Weights of a small transformer language model: 8 layers.
Each number is 128 + 24 x the weight over the matrix's rms, rounded and kept within 0 to 255. Layers, rows and columns count from 0. Numbers have three digits each.

# down: layer 2 MLP down (transposed), 1280x320, rms 0.0833, rows 272-371, columns 256-319
# up: layer 2 MLP up, 1280x320, rms 0.093, rows 273-372, columns 256-319
down272:123118128103108139118148146076094103152131153128138145129098116150129134126145121121118125151119105112149153124144106092073126100126133099157149111145123089127133097133113125130129105105122093
up273:132087116103120125108099108158191150153115117195152147099091152164115131131093107085096122079129106127127153119177120151123134121116142156138114152118143138121182133137118145139099127138107157
down273:104128155100105146116145132138082164174132086177099120128110118127137153127167160123130127112122152162144133120091142072136131075140117112115082126130119193121139114088120129182119120119156148
up274:129166131150144149118129126148097126168096095115115126165064118154124122127156143093127068113166095093106145067140096136114127149095112136159088116126048161173114075159133108127107142133165158
down274:138146168179105124132126137105125120194100131127122136113142075107122109112133126074151133159130168170124099064095167092074119149079097135114142158136112107146133130165091125162083116110159123
up275:095153130126122103123145138151164122132146141116132125150137132150131146143130118139166125129091116128122138110124110145124141113142111149137149121130146150130133129135134116119127134112144125
down275:126084145133118133139133122135118126087117116125122090114121113109097145115141120138140150144142137137138126102102141108129147129134134134123116120177153122131150130159134126150093111135137141
up276:111161127091143128165117132184128098123147126112132145161114134118162120118099072098152114149134127158117103135095162126130132117140135093144131084133136113136122125115121099138142149115132163
down276:123147137132118144149148152118113117138142138129111121128144109139109124160133125110095133151109155109096107153153128116142128167131142138097147101115135092106122119142127149149164123138113125
up277:151133107151095104110113118103117111124136147087163130079129169127140172124136140170135079140117141107133105147149142171143100103098141128113139139121113131146141107172133116111128127125142103
down277:137161151116150152134127135096107128112144146139160128156148134090174114103127105126103113118148155139155132124171142149137115105136110102139146094134165095135161103098122123104128079128113150
up278:135141104115160101114103133119171122167170154169124136110172119140108118067125177129133142128156160077111139155157110120097118102160157136154160188111157099148082144103196144092068130106145107
down278:126169142140137128145134144163139115085122149137128103108155148115129128137140109151118105172137129127090152123127083110185125124133122167126190183083163087129127119169136139155146076135152090
up279:145136136124120085149175120165120132140135117080117105129105111122146087099095108109143159128117110099158093143114086118169131134100114139150139132156152112074082127167117068142096112081154145
down279:149100169161151123112119135163109134162101111134163141116143108160124132154148179121160135116105131132131108108080111110160145131126135115178133122063081136103104106114174139196121132095114125
up280:097111162117146181121106139097165075116136108101121138130146153123114072110108116154131126128119119096122084119120095104161143133126113126134120125098136116140117135121143108143105159137143114
down280:117149118118140158113098157141105153108122119123144164128148125155125128095116135109122141158121155130139139138098110158115086152168112144126082111140139138125103102117179118145124124116130109
up281:145139107140148191145084143154124127127126126097108121172144119157111128103121084120153114186150128128130099090146118121120136115125146110093118144121101110128123152119079114156108120128163115
down281:140096070122135106097122116095117175120164116105172150155107101111106156093103088128141133153110130142144161125154085148107137162133126139117124104098155156132116143107125125141153097082187137
up282:102096112135145172086109146117128119119088142095093096118081088133147123098097119155102107115109115120145132112113084169155170104076142123129135129152138135126123092109105122137141135152095144
down282:143136120148098107085114131094083111148163108142102115100098067150161134084127150116156127135150125136060150116119126114121135137140118106136097072138121154148133140137122152168190129117140144
up283:134110123106127140089169127134114092082152125173120142114136158140138157127101158086125097121115132116126121129142095148095118083101128119165074099129128152158160150143071082093125148159164138
down283:177146109143121136145129112143113129136074108160087080120191149193156120166139114101143129143128145092123111125102186145122126117081106158127119119112146103168185140102184128138122102095108116
up284:073058171118071123095121141100103189133160155132148115101151101120158107140154143118142127154139172148111126137160080108151153149125163146153160125138136115125158072155164105126118181117098113
down284:081076108121104143137099148120142128148152092124150099168152079145119126127190128145134150144098146129136158135178099102107114091149144146084090133112102119127143133150095144091116147163166129
up285:152163169167131138097104145125144170132122136123125145141145152112124053114119059103159034124152148183147130120162163113157141224175137128130139124107107113098110161100172119108131133153132091
down285:115148138143118142127150157107114126136147089137127146141136094106144167107165093137148121119158155097159114142137128116146159124143089090069155110108136119124101140126128110171121112129139128
up286:123132147144132122135092098119101117164155096098109126087103121126130128130095135142096116150127128153140126164159134138128147122105161116121124119114110125146132149096126183104135170113177141
down286:161089149157130127096111149151137116129084121167141135131133119127113138130100148108142098136131116104111151139119118169133156150125142186109101154128119062132185119126085140141121083087125123
up287:074105083100151150118174172198128100082133124119143116123144163131097151122104083180150112143128179101154162134150072111130108144142154142155139152145145129050163138107146124068120118135141118
down287:101108143117140140125141143174137082148147029146161126129201122147156153092170107131123159060156085168102162103121153113131132131138128150184164149101097114115116095108136087180146122050165109
up288:113105131201170143114161086160139102135151144094138105119160116120143126070170127150110156134162097131120087155104118129133129100110155136168131172086144124117119134126163142128142152138129082
down288:097103055161116101131108131102133099136168145156111107114109074175078141135138144162118151118085101140159137064129175093121154073166136108143161131093092131139118085138109044095173129145125136
up289:121109130125133161101144108108129123118129149140162130112090153119138148148140154131136101148109123100129178150079147135144132149145093093122106157156122129100139111126109135095114156079103096
down289:123107152136167114134143082118133103108117111138190215109119098111092128122099122152117136117140123156122146190082130119148127139154119093101144141169104121139140124186117115116135118082150114
up290:124146119151107153145128140100115101144135101137110101141120125107135107160148134080134119134092133116112151135142129096147160111143135105090110137152120126080186154141140118162133139113153106
down290:144152172132150122154156131149111121138139162102122095136126108114106125137150122143141146128133125152131153094142149119135129125094126142151150112172109156150155082119122120145126109099138116
up291:066135148100142144135156168128157110113114092123130114112135117149145107082123160149133180138131126125123109140114114128124143151146121102139109146153131123124098162125144159142127114133170137
down291:166149160111105123122136146091118136093123125131143123126091111114132167141135136147103103169119128141137136103138163110165141105116118121143164089119087154124107147114101121140141140157155136
up292:156151125153153145115135130126095106151160133123142162100140138147135075124158152150110150110128104145114162145100087105091124133104133149138140140140141118137132133119145154074172120129133128
down292:122150145137137130123158088146088135107125111123149120124122119141090132113124127122129134163129113161092084165150136133120118130106117144152126115128112138155134152175063132105141109145088127
up293:120155141145133111132121149173166118109133136097134113094095153134138121116129132104115130098130154130130120133154101092094132131112162172077168158141144125148081171108106173098132115134102113
down293:175175150128138101146106140139106121124134088120138144100118123134128112123089107132139105127102122084147127102139130097166119126128092160139168106145086114142142136105125109102120126098127129
up294:154186044139106123128144097135132135112144121126082124140158130122146099163117143147108120077171096136133114120163105128153120076149167104101125106129115169096142113129134152115142136146119120
down294:120117108094172152152140126161101120140111127176120146165154123134127131124167124162122143106149105103128130122118106111082110115111158131132144155147146077108123105132110113170164069153135176
up295:139093135153118166118144145128102097136113122124138158086114123160136156119111125125123147132097104122125124218167097120140116089135104117112123116120163180136137175101144133127134125093096174
down295:155143112121144139137089146132110135094133133044100107092074122100132119099131154110088193152161121116139110130130119101148125171137164143123157153088172112110146119135124110111164139125148121
up296:080136141128103122089156093157128129105096086112142131119134140127066090060132114107129085091115138094107180125142135083106147091215130099174155141103111130085108175116149125121121119086045128
down296:128130125103134075121134104105099134107110111112114098164167104119127144112123122147115109117141134102117125152124163127155130100172167156120138121132118103139107179116110180157105101144155141
up297:127111110100127131115128153084090144142141122138101157102103117162147103159106120128139185111098110104138121129124155146139134084119121086125149115112135146130161184146122137140103093123116130
down297:115143112147160129125094132066071119103146126124126149136095144147115135101085128166130160136126139078162159132137149094163107131171131152117143108120142104140155131136113127140155140090116117
up298:102123149116166135135115123153086141112121109167117133133128126114142149127125136137113137118103119132136140160113127128097105116128131152106134166081122146115110130136129087136143143124146184
down298:120117147164131150090169113095135167125156110144133139109130143130135122145119126163101094146110152136145119134125143112157146140133095121118133133138115121125141081151108149160101136104129139
up299:177120129122151158121164162154109167115086111111106130089111098159141151122134133179116098149093113132097149154157123104145100149141124132120085121136124156109118140148146087132135132138105106
down299:129165105133166137132130093157128121118142116126148076145191111159104085138140138161139137132176126121061146111128071077137112150103177144089148136116135108125119125131114147141107114144103160
up300:114090140098123110105129152118104122135147137075121132132132157125120109110129160134121134099091159133109111100176156130115159124134157113147134138162112154129096106149113090139117157132142128
down300:161141142126130164116145140117105115231122143155123101152143088164123135145128151150101139133160106111131124118134105132123100122171159134104136117142166104120116154173107118146112123098112134
up301:154096108120135127124131097139101106102149150173132137134174125117141166085127137114146158144119149099095119131103119151116113152158119149132150173154112144133080090103154071120111150099132100
down301:087082121126100089128154145114119136153127131123173139148132139142174193126097076123109086084141152163104120106164117090177117106134127136126140151148124105125170119126168099119129145122143122
up302:161155092112092081106126092154130129161120178108101131159136139215198091185129125107177136148090142072185116117116150130107146114092108124151133142156126134067107119153134119126068170106080131
down302:128105118136085107107117207132150160108138107065150140177106139117167119118104187124100189122082124100109171119171181176109152108133160129090126141175109096101160151113150184147175173182114182
up303:129121162133113125112112131125143132120146153134122116131136154141126121127137122139126133116106129146120127143115146149131146108122148131139126132141118111131125116134128123115111114114106118
down303:111119123127137124133135134122122114134138127116127149111132109129124139131140138129131122122129116123133137113130142117128114125133133135127133146126122128113121110131123130125133128121130136
up304:147112093073114137099115109134124156117147141123143139127119131047140097112106174172144152137178152161146094126127118154163095132145123124190124165190139090124112151084148106134092156103156098
down304:111117135147131158159066118104126122119078108049072175139159130124079123129102161152110155117111154149141151136143089130115117144135166130108173082139133117139117124125128119112104106163118120
up305:129166123152153099102141169134140145144099146108061153137099130127117108096108120113166116149105114172130150146142128150115104123112110118134122135139104161121156127098161134149112138145119133
down305:122158108159132098127136104116103130105121113114120090140164116118070121070106153106137113115082146104098141102147132108175144134132116177158162153138118120156129126091186140134121134132077113
up306:130124098130137144104110134123122145136124143138125116080097110117111129105140120133136115141143127121121133125126117147139156112131085124062111121135101136106143116115123109151094161114140094
down306:135148086140143139098120086127131090090140173138102118138122102106124167127153152157111127129170107117142165124136155102123117129103139150137171130126105100136122136099140132122113156055145107
up307:158085123132122119189145142123109123127113126121090146151155127128128132133150165126101094146076121106094136146132117109119139153122126140107110172153130137096104125095143105137128122111106118
down307:124133101083142119136123144149140142053129104134160109107097114119092141125138104154141147120121115119113112124138140155136131120113085102107133085134108113132172139132098129166191107128132116
up308:120141103139118132110125155127093158094183143101145198131123111134140122186184156132070164150148130154179146124129090140108087112149114131120074131104128094124098116128165077131132099119058139
down308:104144117138116148128174124145100128207143169124141164133135107170158132131104103155091116180135118115151110145118134139122100118139139084131128125154126115133088113154163125133137100126155091
up309:132179088080187124131161100121187098105123146153099160135102146142126110096135153141140103144154103089147100095168157160120132108131120103117135140102116147116131152160130089129087152121159135
down309:142131138125119137136155121100114111120110141142107101109125156159135094134124125153076124092152138124121133146149155104121123159144142136115155161108124122115166123139136138144173150126113151
up310:136080126142105136066145141111150150115158109120100140149136153088157119111125071121128134107156130135154101124125162184132145110088102134117115142133164104141122116081135146130107080144131165
down310:134137121081120119147140138122113151101121123086116138154109139121061109154105174095167109126162111124113159124100156121130148096121115132119121128121115104153133135124103161098102092109132105
up311:093133121121145156107167145143141127165084110099101121102116166148099084170141118080144119086122166195165152124146079116117093101115167102157115086117128130124157134098144076121152121128116116
down311:144147108159130122125127163089132127058094089158116169109141094148183131098124163111129116178132128145132128132118144116150120101154134144135093078103118120096118134169098122152163118130098116
up312:117118172132139133106140108137134139116118109103158124110164133107103136106102137133172117134160127107094137129138108163154128160113097136132099112152150135106120122129122131140163151142128139
down312:120144145111107142118158104137158107087154101124122119112112117137132113131106160126121123153111081120128143107134120125169152064158135101124131123086108128148155161111069113149121081087140144
up313:215123114159120172087160127130153163141061120168120166137114127123068092099136105139097097179142115133132112123136050108134111107156109139119123111136142099123143100109153129101125114115133158
down313:112114152163133165139090138175130117137155110145103098145145117153151126178126107128121147100119094139151126128116115146112172076128094140135152121135171168119151101156096147144172129131121158
up314:111148155119097126113112130110139116155097128100118170125107126100108070118155109102155071100157150166136170164122088157109146151093117134189104128149135091139152125155150099109136128159121139
down314:154119163084105068182173138128112111133119177114118099116147103122115138170133110137157126119107145108134110089151123095104126127174106103160115085141128167131128103170081111096128133112101101
up315:116157141103123154133128121154117105108123138085113158123127109119093142089089125124090153115125110122139096149153122121148117089114185167118091168107130124116121130100145126100126091170116120
down315:103133171132179154164116138110097136146125138091085207150161089152136127164108134121138125052142132129115150127107136097159125125136141120170106092111157131131150107160110107146183136122193107
up316:128149126108118121104092125136105143120154076127085155126132109181135121099163127119177171121128169137144091124095135154164089161129114081107148132139132121125139179082071111113091126181096131
down316:104130074105147168139131083100108102132103118147168187091134151129139132179129117132118146148126146097121104072126084115173140122171090111135159113148115127131135141148105123148144119103160124
up317:138133110102133106106120092127109056111137115171157129154121121107092121148135101098148111127124107166108109144092080111162107078177127116134130148113154148145134116140156142175120134102112116
down317:086124144144092132079134163129132136128099126100120113105138134117106142142110106106102175102099155125113137114130109123132150104105174136124118086132142120137116078134109077142117112109126150
up318:097150117134122178125136134180107119126068127161155126132089163171124150107111109117134136116108085164162123117109103134139166126119100096114094119142098150114133115143084130149162125138138143
down318:117111151119100162123139136115107146087138152124142096141117095126096095116130137132088154159104139163134108105098139099131142109143101149129158125124071171098128070118120174125188137101138142
up319:110123116147145081100133129090138116100136104116122144117094134145137121070117154157147137084139108143079146130175074203162105115151108133120087115101107128134111118114162173119135131162066103
down319:075201098151103167115139153119159118069123154124031149168158105163132179160124092102109147144120149127106149126134138106077097130154085146131127103142118127144093175096137117175146148103106146
up320:133107126139133161138110086136125090120144157127106072116146141124123172147149162104101153091172130157120184141112124110113089141091117138116101139166114132116119179155113137096109132142130142
down320:113121132138154079116115138107096114078124154152135129121129112112156138129136103156085180115150136131171122144116141115129124156156176111120116136116164090135156124117147160117166107077104106
up321:125135065112162117106117172122222124133120126105163163122106128123153128135098146108149120202129114042109114132098123172112143089116104155092157145115124140077134103160134119139135149102145088
down321:163141157113156145117101184099163151121045098147145104134169118219164080149119118169129135160099136084160147128129153130110166122118159133146116111139161101076141103142178169140124102117107146
up322:102091075161182156147174095141109104097100117087137124124105150129154150122125129084114158137139124148094149094124119160092088130120148136108139095079130154135102113110095157134115099123117110
down322:114169168134109113081159129131113151109091131129108110131132188080186131118069054104169109149112142118108140112122095160138130130142171102145147132156104134122122113150138110144166075087127147
up323:145137123097128127134128141136139157152135132100131143124120152148167085139152142107137091087121151153152120126151143151147148134119129185133100085132088150126143109149142093102155161100087143
down323:146149139080159159154150144150140131095139123082130116144085066184166108145114161093131127083127125139141145148137151104130143113120156123147126122168122077166141153119141123143154143107119089
up324:116076100096123186195143125100151153113144120141118148088119104111112153152104124122143130130127120092144170124135129135133146103112121169151124127128149174122120150114075127125097129149079068
down324:097125152113087159152090079116111115107102146095080077114108136086113157072159118117120101119118128089119134087121162142142139091145137097158126093107066145131112133131101127143114096125131112
up325:122085134088123152128140122132155095118143174091156184150157168154159107093129157092084163134171120143151142122145180159132101080150157088131188180168164137164153098150163099051120093133088130
down325:096133108158102116116125103144136117151134136147097154140135107129135139132123130093141099176138099142151136139138094119121120163126108118106125135074135086124121096149121155066094049090091159
up326:127081115134121161132128110139155136137110129130115152124129124106116103114149125118143132138159113137156111128134124134098157153090152136125118137127146136122146116106161137113135133121102090
down326:115147116095131127146096168145153169158188134127118109160089130151137133136144123137127146090126103101172161136179117124171124115136104115100100146139133149133128136139125129118130087106147142
up327:128118121107172134122119115120147133112130126101155140104129102136128144156123168117138125137108142135145131135160159132150099135150133123130092112132139108117137121089153124125130120163150110
down327:122104136153135101150114065086149170133164105121115147126114107148136138180175157152104136121152172107150146188108114093145133140168106075102191131131134128130111149111159101215193133142134102
up328:112142090117102114114126160146132151110132111144173113094147158131131161119169093147169143138125116137167131144151141143126148146128148162131160111160150120081121109093118145144119156131100143
down328:132140098097151126155167098062119136113099098132184095119143093117100131207168108127109132114167079104130116158119172122127144086152106138145118119146129082094133092127094111141126132136145067
up329:099124101174118100109096119169127172123129102150111127126147135119103162072144104116141151101143076179119138099116098160131129112141158121076099148149128138127142159137122151098137150172100115
down329:106094121157112059150109115100156145134122117091134128116120113142164162107140159178130097125123121156102148151126133116150136099140144119069175134086141125102110096142163134111162111107137142
up330:134109146120150074118088082086171126103129131116139118120187124165169131095129130111163093089109106105125119123157134117153136147144126140113129153128158171127118145146104103091091129114124127
down330:157153139120131106151155144064112166118109111143153096127110112150124173161120094114088108153086085109144155133118113126131123121149131166142129134126090059147132133134089120173139100134141091
up331:181121100201162114105187172116124153137107082127095183145096141140139126136123134109192123182139115140105093116126107115165148131120084161159138124103137113142164102127087092061123128124137137
down331:056141161100110141150122088120130107108198160157083157075124095153168135117159158140168107145125126151130153124138143089119128160139093100151164111087155126125152078067133090141147111131165125
up332:115127124138138137111148191138160122104128143088112149096144155113112119133160133121103119176120130157125140119147072159118094126114094106138139125146141160082141100105127098120100143128093138
down332:125166154113140146119102136118127131136107126109126127112097148152127130110144102127131109113112112070144103109144107150122134140150123154152105139091158121120157130131094133117126100120143123
up333:132164140139098201144145145154149117083077151117148151115058119123137134116156108083123102101144085181149081123105082107097144135170158124169120139157114039131113138118122148121147119120102124
down333:139183178093123166152124144113113139169108119118128104105122134123139096148131175131131118140113127129120132092132147143133121155192136129086163062133128154125105136156127129169138116132151135
up334:100109147137172102134140104148157152159131142099130145128149132121118145159152128094150107132119089145133106144135104160119132126127128138166119120108145131139123081139097094094127147099157069
down334:137096105117131093137106135124134122076154125127103116132123093106148097160165113111165144101143152161110123154109112118181142083130122143117151130095114123145127098126092118121122085154164106
up335:116153121105134121125134116147139114160105148095137146108139068164114149106153107145122160074103123197135091107177122132159129156109141133100174143118125176166068119126154117136105138121146152
down335:136123139123151129135100166164100158113147094162156171102150098118095096174125156174101096123128143133106167127107140129095113137109087146130185119168135155099117141105168161119109092153136112
up336:125128125143127098149108125101148128158115126130126176092095124116099108145140156126159138090116145116132118135129095154145124157090143096166130162121123128110151139111136112119106125126160125
down336:138147106123126072206134115123098118131140143128150159112093099116118120135115164123117131106137088132129111156122153126103119134132123093162105143158150123183124140098085091165132132115085111
up337:133102112127176125154132095079165131147107157125151100148124129114128138108134135116125142113155149100075113069090113111135148109145128172127109107162106164115149110111158092107120094129105116
down337:158090167136130106117108119072129096104127108160110148099139115130145115106136140146147095121161143138148114126080159187090162109108120097146154107140127110124082180154077126166126097120164128
up338:122154117138136140157155137136181129111082124129127178116160181115161122097131144095122151152130208124153097127152129102096125146150145154121126139131156132152079144117161091085119133097099110
down338:167104151123126151160129124162139117137157144130124112125162144118166072141133099130110144114104127171105152110124109159121137114110141146101138118149085146157162141127106114105104099080188143
up339:139135113108179126130105131136141161109146118164035166098132164082110116069173160083110082132111088149166131113129142087132131171112163125147145140169120115146121091166090116164100083178139109
down339:153128131119125133160108132119078137117165114105032078157111102151109131127101138091112126136123092138095158176132138098089155103165176151107118103156156130111129060169146122153159152115097119
up340:140100137116114110145098129130134176141106136143121120121119108098106129142140149142175119098115125130107163067123116078126116125158117141130157189125161113137094071156175137117098164088134102
down340:140158115137097127148099100121131111093102150110118135162077129108116151148154094139142182146165104092133146125178165107101127125143144107118175131117114109140128133170135132164144144146109090
up341:121145124118135124099110125160140125119134149151108110126129109118115140150127155111095133130138128122139119146109168132144152154150124098117146121149127127092134083112115107140105150104141089
down341:137108151134137140167135102090134147083142114120138160134089075115142097110154146132152126148129119112131150092118113142112143124109143143137133108142092085101156126129139119092115118145156128
up342:122134126098142152116090115116140130129105146105117124127103153118129131120145128099145116132115134166120156121117142133122091130146160137112138066116080156104149146152109140109098147097129152
down342:153169131116125132140160170109113086141111088115142154153173137105114120115112112168105135131158134113148159080141174125130097136144160106138125146110115099116134145159139131161161092108147158
up343:096120151088088144163138168145105132119123144147104144132142161133101105118164139141130106082098115100143120089129099111117156093127107150130089102144068123123153130144096141112132106155079111
down343:112125136151116124171119135132127114119170137149094127133150153190091118148106139126162164135138116130129126111150118142131130143142126099182146154115112073131157145053157089101178147151124102
up344:092137099111155119106140112135147144118113118163109144145134132097095088127155136139123164142143115101156113142145126140124108145119126151142084164105142118108116107115119123090117169126082159
down344:120129118130144131129137088112115146120090121151140109104112108126084161135138143179106113148166164116130134132126122098145128130088168145154140095116133134146098094141123122122137136110129131
up345:111139129148152134119098133131128108105148125163085135160165111127153113143150138138125183053106127149151133147171096114130135140140087081185131128113147102150149107123138142105130116155104111
down345:118147130115135175107138161105139143199100106137118122114114133137144172117118144133141140118157108118121103118094141126171121140167108134116113123101087110118124105138112088195108103115131118
up346:120123112143133140127137148134118115127160131113112143180118111117111117119154064151152135123146143109130147140132126155139137118105137140126143113154127118126118113109132099134168158152126129
down346:149113119114121109143149130139084140127106109096131137149149116115129167119121085141140163162092129107119160113182106135153136142124109167134187115113125109131155122145158117113136097095094128
up347:153135137126154127079116126128139144172119132141137068162133156132139132120116117120150110119152174132138114112150154121106113153152137146131123133130143168175098135107140168071137115144094109
down347:139149113121103083150122133103137151108131105136099120165133109089154128151076129139137154125148095088116128113090136085141096122116092123132075142107104111079109165196121126154152100121159136
up348:129120183171093128104151129163124139151183131104105129102126129120120056129098139112102114146134158097154115134123123175131084124070128120128117133138149072159137110150143149038168168103141113
down348:108150103133105089133148178192150104094108107118147119127155103141128110124110109144132168138166111134125118142124128086130158141129123150136146168115112146190086159083112137125168071096120175
up349:146122139098110132130155158138150105111184118074129132135132170158158123144153135143162145165119090117134149122144158111139111108149153116143124117169190136110136112105111167101099122056132129
down349:135131127051140116127117100076134124106076121119114112111112103135133096132122145169102138129110126104141136152096125121127121131152135152153164126139110110093064082165161130108108150136162125
up350:133116137099088144142131177106148115162153146130148123133137178130159119159147134151151126154129132065106169110134123126122140098145148132120136147114128097146139118118134124132140130140136183
down350:120143116205139155111113154133129124137143130118146130159152095133159118055086116128137156126113127112139166137131125158122116122140116125090138136121168151145137121073133078079143136138175127
up351:120108159132154126106113139149106135126150118141116119131125130145158110151120154167102150128185110159107118144126107138137105128143132101135115116158117164117121201160134108085130127114113178
down351:095161116161099113111127121152076138137138061100106146170125177124196086106115082120129150125095099139163170124100143101124126144072115147136117132149154121123124082083139127117171122104129153
up352:160148115132098169158122143130158149108099106137142159082148134135099131132119129077140127151161105159162121113111126158129136127151098128104091153116183117117132098115132172136108129156132152
down352:146102112117138150126163123123124112160109136091137103151117082096067130085121120103100134101140154133126152143139111070101132105121143094160104110145101125084114147126112157117154108118158138
up353:146157114179150201116145120165196164066124165103138161147153149141138113156120124101167079143114133154140134190174143080175160143128131109099134080118169097063097147152203157175119089088138150
down353:120157067140114116126115115103160159135126102182124140131184110161150133165179129088129109146149120167164129171120112146115119110097164131077118177171137094118091088160090116135123098118133129
up354:125147127102133149117130120120118111147146129140120150116147121102130127106141099130099134127107135089153123116135155081147160078114141165146110117132154132138102119092109131134129127096141111
down354:119118120134150136138155134109126126090134147125159095146140118105114138099130119112129103149102086101133113123112180122165164104117164120129160127119140106128145118154126124099123114147146112
up355:162130128155107119115131143130109123142136156098110107105118132129157109097114117129151148132167125155150111108106102099094115104091118134155147114157144120102132109119139111125134104143155122
down355:115111138144105128139137131118117139158119115095112107151131097133154183128160116131117125124124113128151143162120133163147108103162141114143178140136131102106126130109100109127137123127109094
up356:122098106125122079153146145148189176136111119103090120085145114130112146137130137130100121133078089130155137154088119106119103122142107132082122166142140126098115111138159108169127106152180134
down356:137140152143124121152108148116158159092139119150105122098103155146176138126123140078116122169139187146117148133125114145134133101228164145128139164159128128121113085109121151165135148109120135
up357:095084100090158136130121130104124149148209139148119129108116129131104124127115125128157140139149161118093080094091133103164117114133141122180126186119118135115137133104124130143144156092158098
down357:144119142102075151162133131128134128094121143149128134136143134126118152122147141119128096118149110140140071133162111123096153132159131111138143104123090075116097122109141157131183143122109133
up358:137129121140115158131173077100143120142128123143128147144126103107124122091126068106148125132114101154134168112141129143119135170157132126117082117132173154107146129119186148181099070083130148
down358:102175114131098066154104119149123153098101143132089104168103117173164136114118121101148147148125145113164138134161117098124127144119091100077079120111158135119120147078145144155118110151159132
up359:091129086102107138151090148141122090107149170109113118098104163144130091102083144125119148124177115112169134073118133101140142157099164125133086163138130124139087126122150135108105112133098130
down359:118109118129144089131101138106106192134091112160110080139131154116099157146135162129139147130178143134138147136143119160157121133134146126121130134104140112182150099148108108139156088126156149
up360:137152128126132128103087118150128089112190122107139088151167124120110137149156140132120165122134066089138100134127138125172165132129114080150105103072119089127074115106146132132131165148105164
down360:186125136144102114165123150105100146098122142181141112134140132182138124122137154155117134135124115125147115137108141100114174200105111111146110100119159135149134129114123144098131098134173167
up361:132141121120103131121123139116134122123124139129118126141146142134129118120126137125104131121126139148137107108131137132127153120130110154131124146098136133109125135144134135123131106127130128
down361:132162138133136139122146124137109130140125137132122126114139120123137131141126126145100106137121139104141094144158164118120125117110131130114135133140150112140129140137121126130126115133142100
up362:142113135128127121132142116134123124146136131128136148141133133112127125137125131116140136126127123147124123125129121143111130132147133137142128116129118145110127121126135134118129133140131126
down362:123129131119122122132125122134122113129131123141126122135128120129131130129128127132121133123132128129127133140113125116123129125117120131128134127124124129119131135123129124140139120133127127
up363:104143152105136179122138145116165095168102124091144162100144170094159128109095140101113096143175124178128187148133076105116121103121142123096144099150097159145157106142140131107122183142113116
down363:164123119118122157135190147078151117158119084129152135104176111144108150100164165186110123180107059145091092165108128127145136122086105134092133092078083096154114112089070086104129067086149151
up364:116165122164142157131141116058137100134137109104071164116118104140140108109131104126151144095140121143118134134138100090144127134110099137128126135151104148123132111115160107145110156118106112
down364:153078147087128130075152119113138092121119165158073155109166130151142123119122122093182129162094112109116157124122129107113141149185156117126100118135090137132142106125125161165114148106157128
up365:138119125119156131112099131163125138163122098142149141089099171097111113122136133117122124135117115142120141106092130122135137134140128130131111142143121130123124118109140102108119160182128124
down365:164075133136182141145141084111113151103123098120187146125137170107111154100096137119115099156092124092113096140137130128150115176148148091121168129103099147131136123091164171097146094134131110
up366:118106138199148135128157141142176130138154136094130132069169127115141120129082147130180167153183137110114087119155115152128132109118167127099134125134123092112113156117168165112124108131103138
down366:139134151110131144144124100143131128146142102140105120097125105085093114111099171148135124101086116124085117115122098132061108084159137177139125133183102110132068098115132103120144145158151152
up367:122140117145153115094142140097145129147144138118121152106120131148126150119092149141165157135115109123085125146152099175093143163166162098112132146123131100134112142104144116084119152127155178
down367:126157178126106127156125144116111109096109095129121118124135097087146120103139179131108103113134139084121158134142130088137092118144132145084115104116129154106135136113127130154126083110161101
up368:087158117095123161104117132119128138097144108125113167093125163128138129134126122138107100134135132120137143065141088124120109104130125165170077079148129102147153127133160111104169137149095136
down368:155131134043134183103062123080142205091112059130113139151119110153137129148133147102146129084154112124128108166120097128177136107166119174122179129153114140142122050134133169110092165098114102
up369:150147133143148125146135172138124154146130125131137147122117166111151092120171124106125079105103118193149123137097087170149099156136134112089129056138124158162142141133109119084104144084131160
down369:138175134120123127157134145069114132158181096141089100153102119133123118140150137156132123117120133135118138124122137105119132130176119130108156146078111141145106124128127149112092147111168126
up370:116131170122157141164167179170109100122181140110119094152118152132146108098082082148138164115109109104161111125158097095129116187133104104136151123165123148117153142133100164147114060128075117
down370:060115103099143120071133086182207109116133074142128078139121161136145115136062121080084104164126132125126120121143139086145092099168169112144125139117083075094132134057122111180139112132191145
up371:144136107136135129157126167090185126119154134056172150111166156140112132127194129095128122164175136081133142089163104125176130110129123082114094101152122142134179132109120145151174122123076155
down371:183136090124107149053123157149092144122131114136117156142151120081132125118142114146165175137127150134115156162062147081129092156090125143078198150135101115144162110102126144146130133121131097
up372:123102122156140098141154130154140171155159118164131132133145188129077091127118150134127145141141133118127134070144118102140112140103127108155116145132123128124175156100089136097147139136112106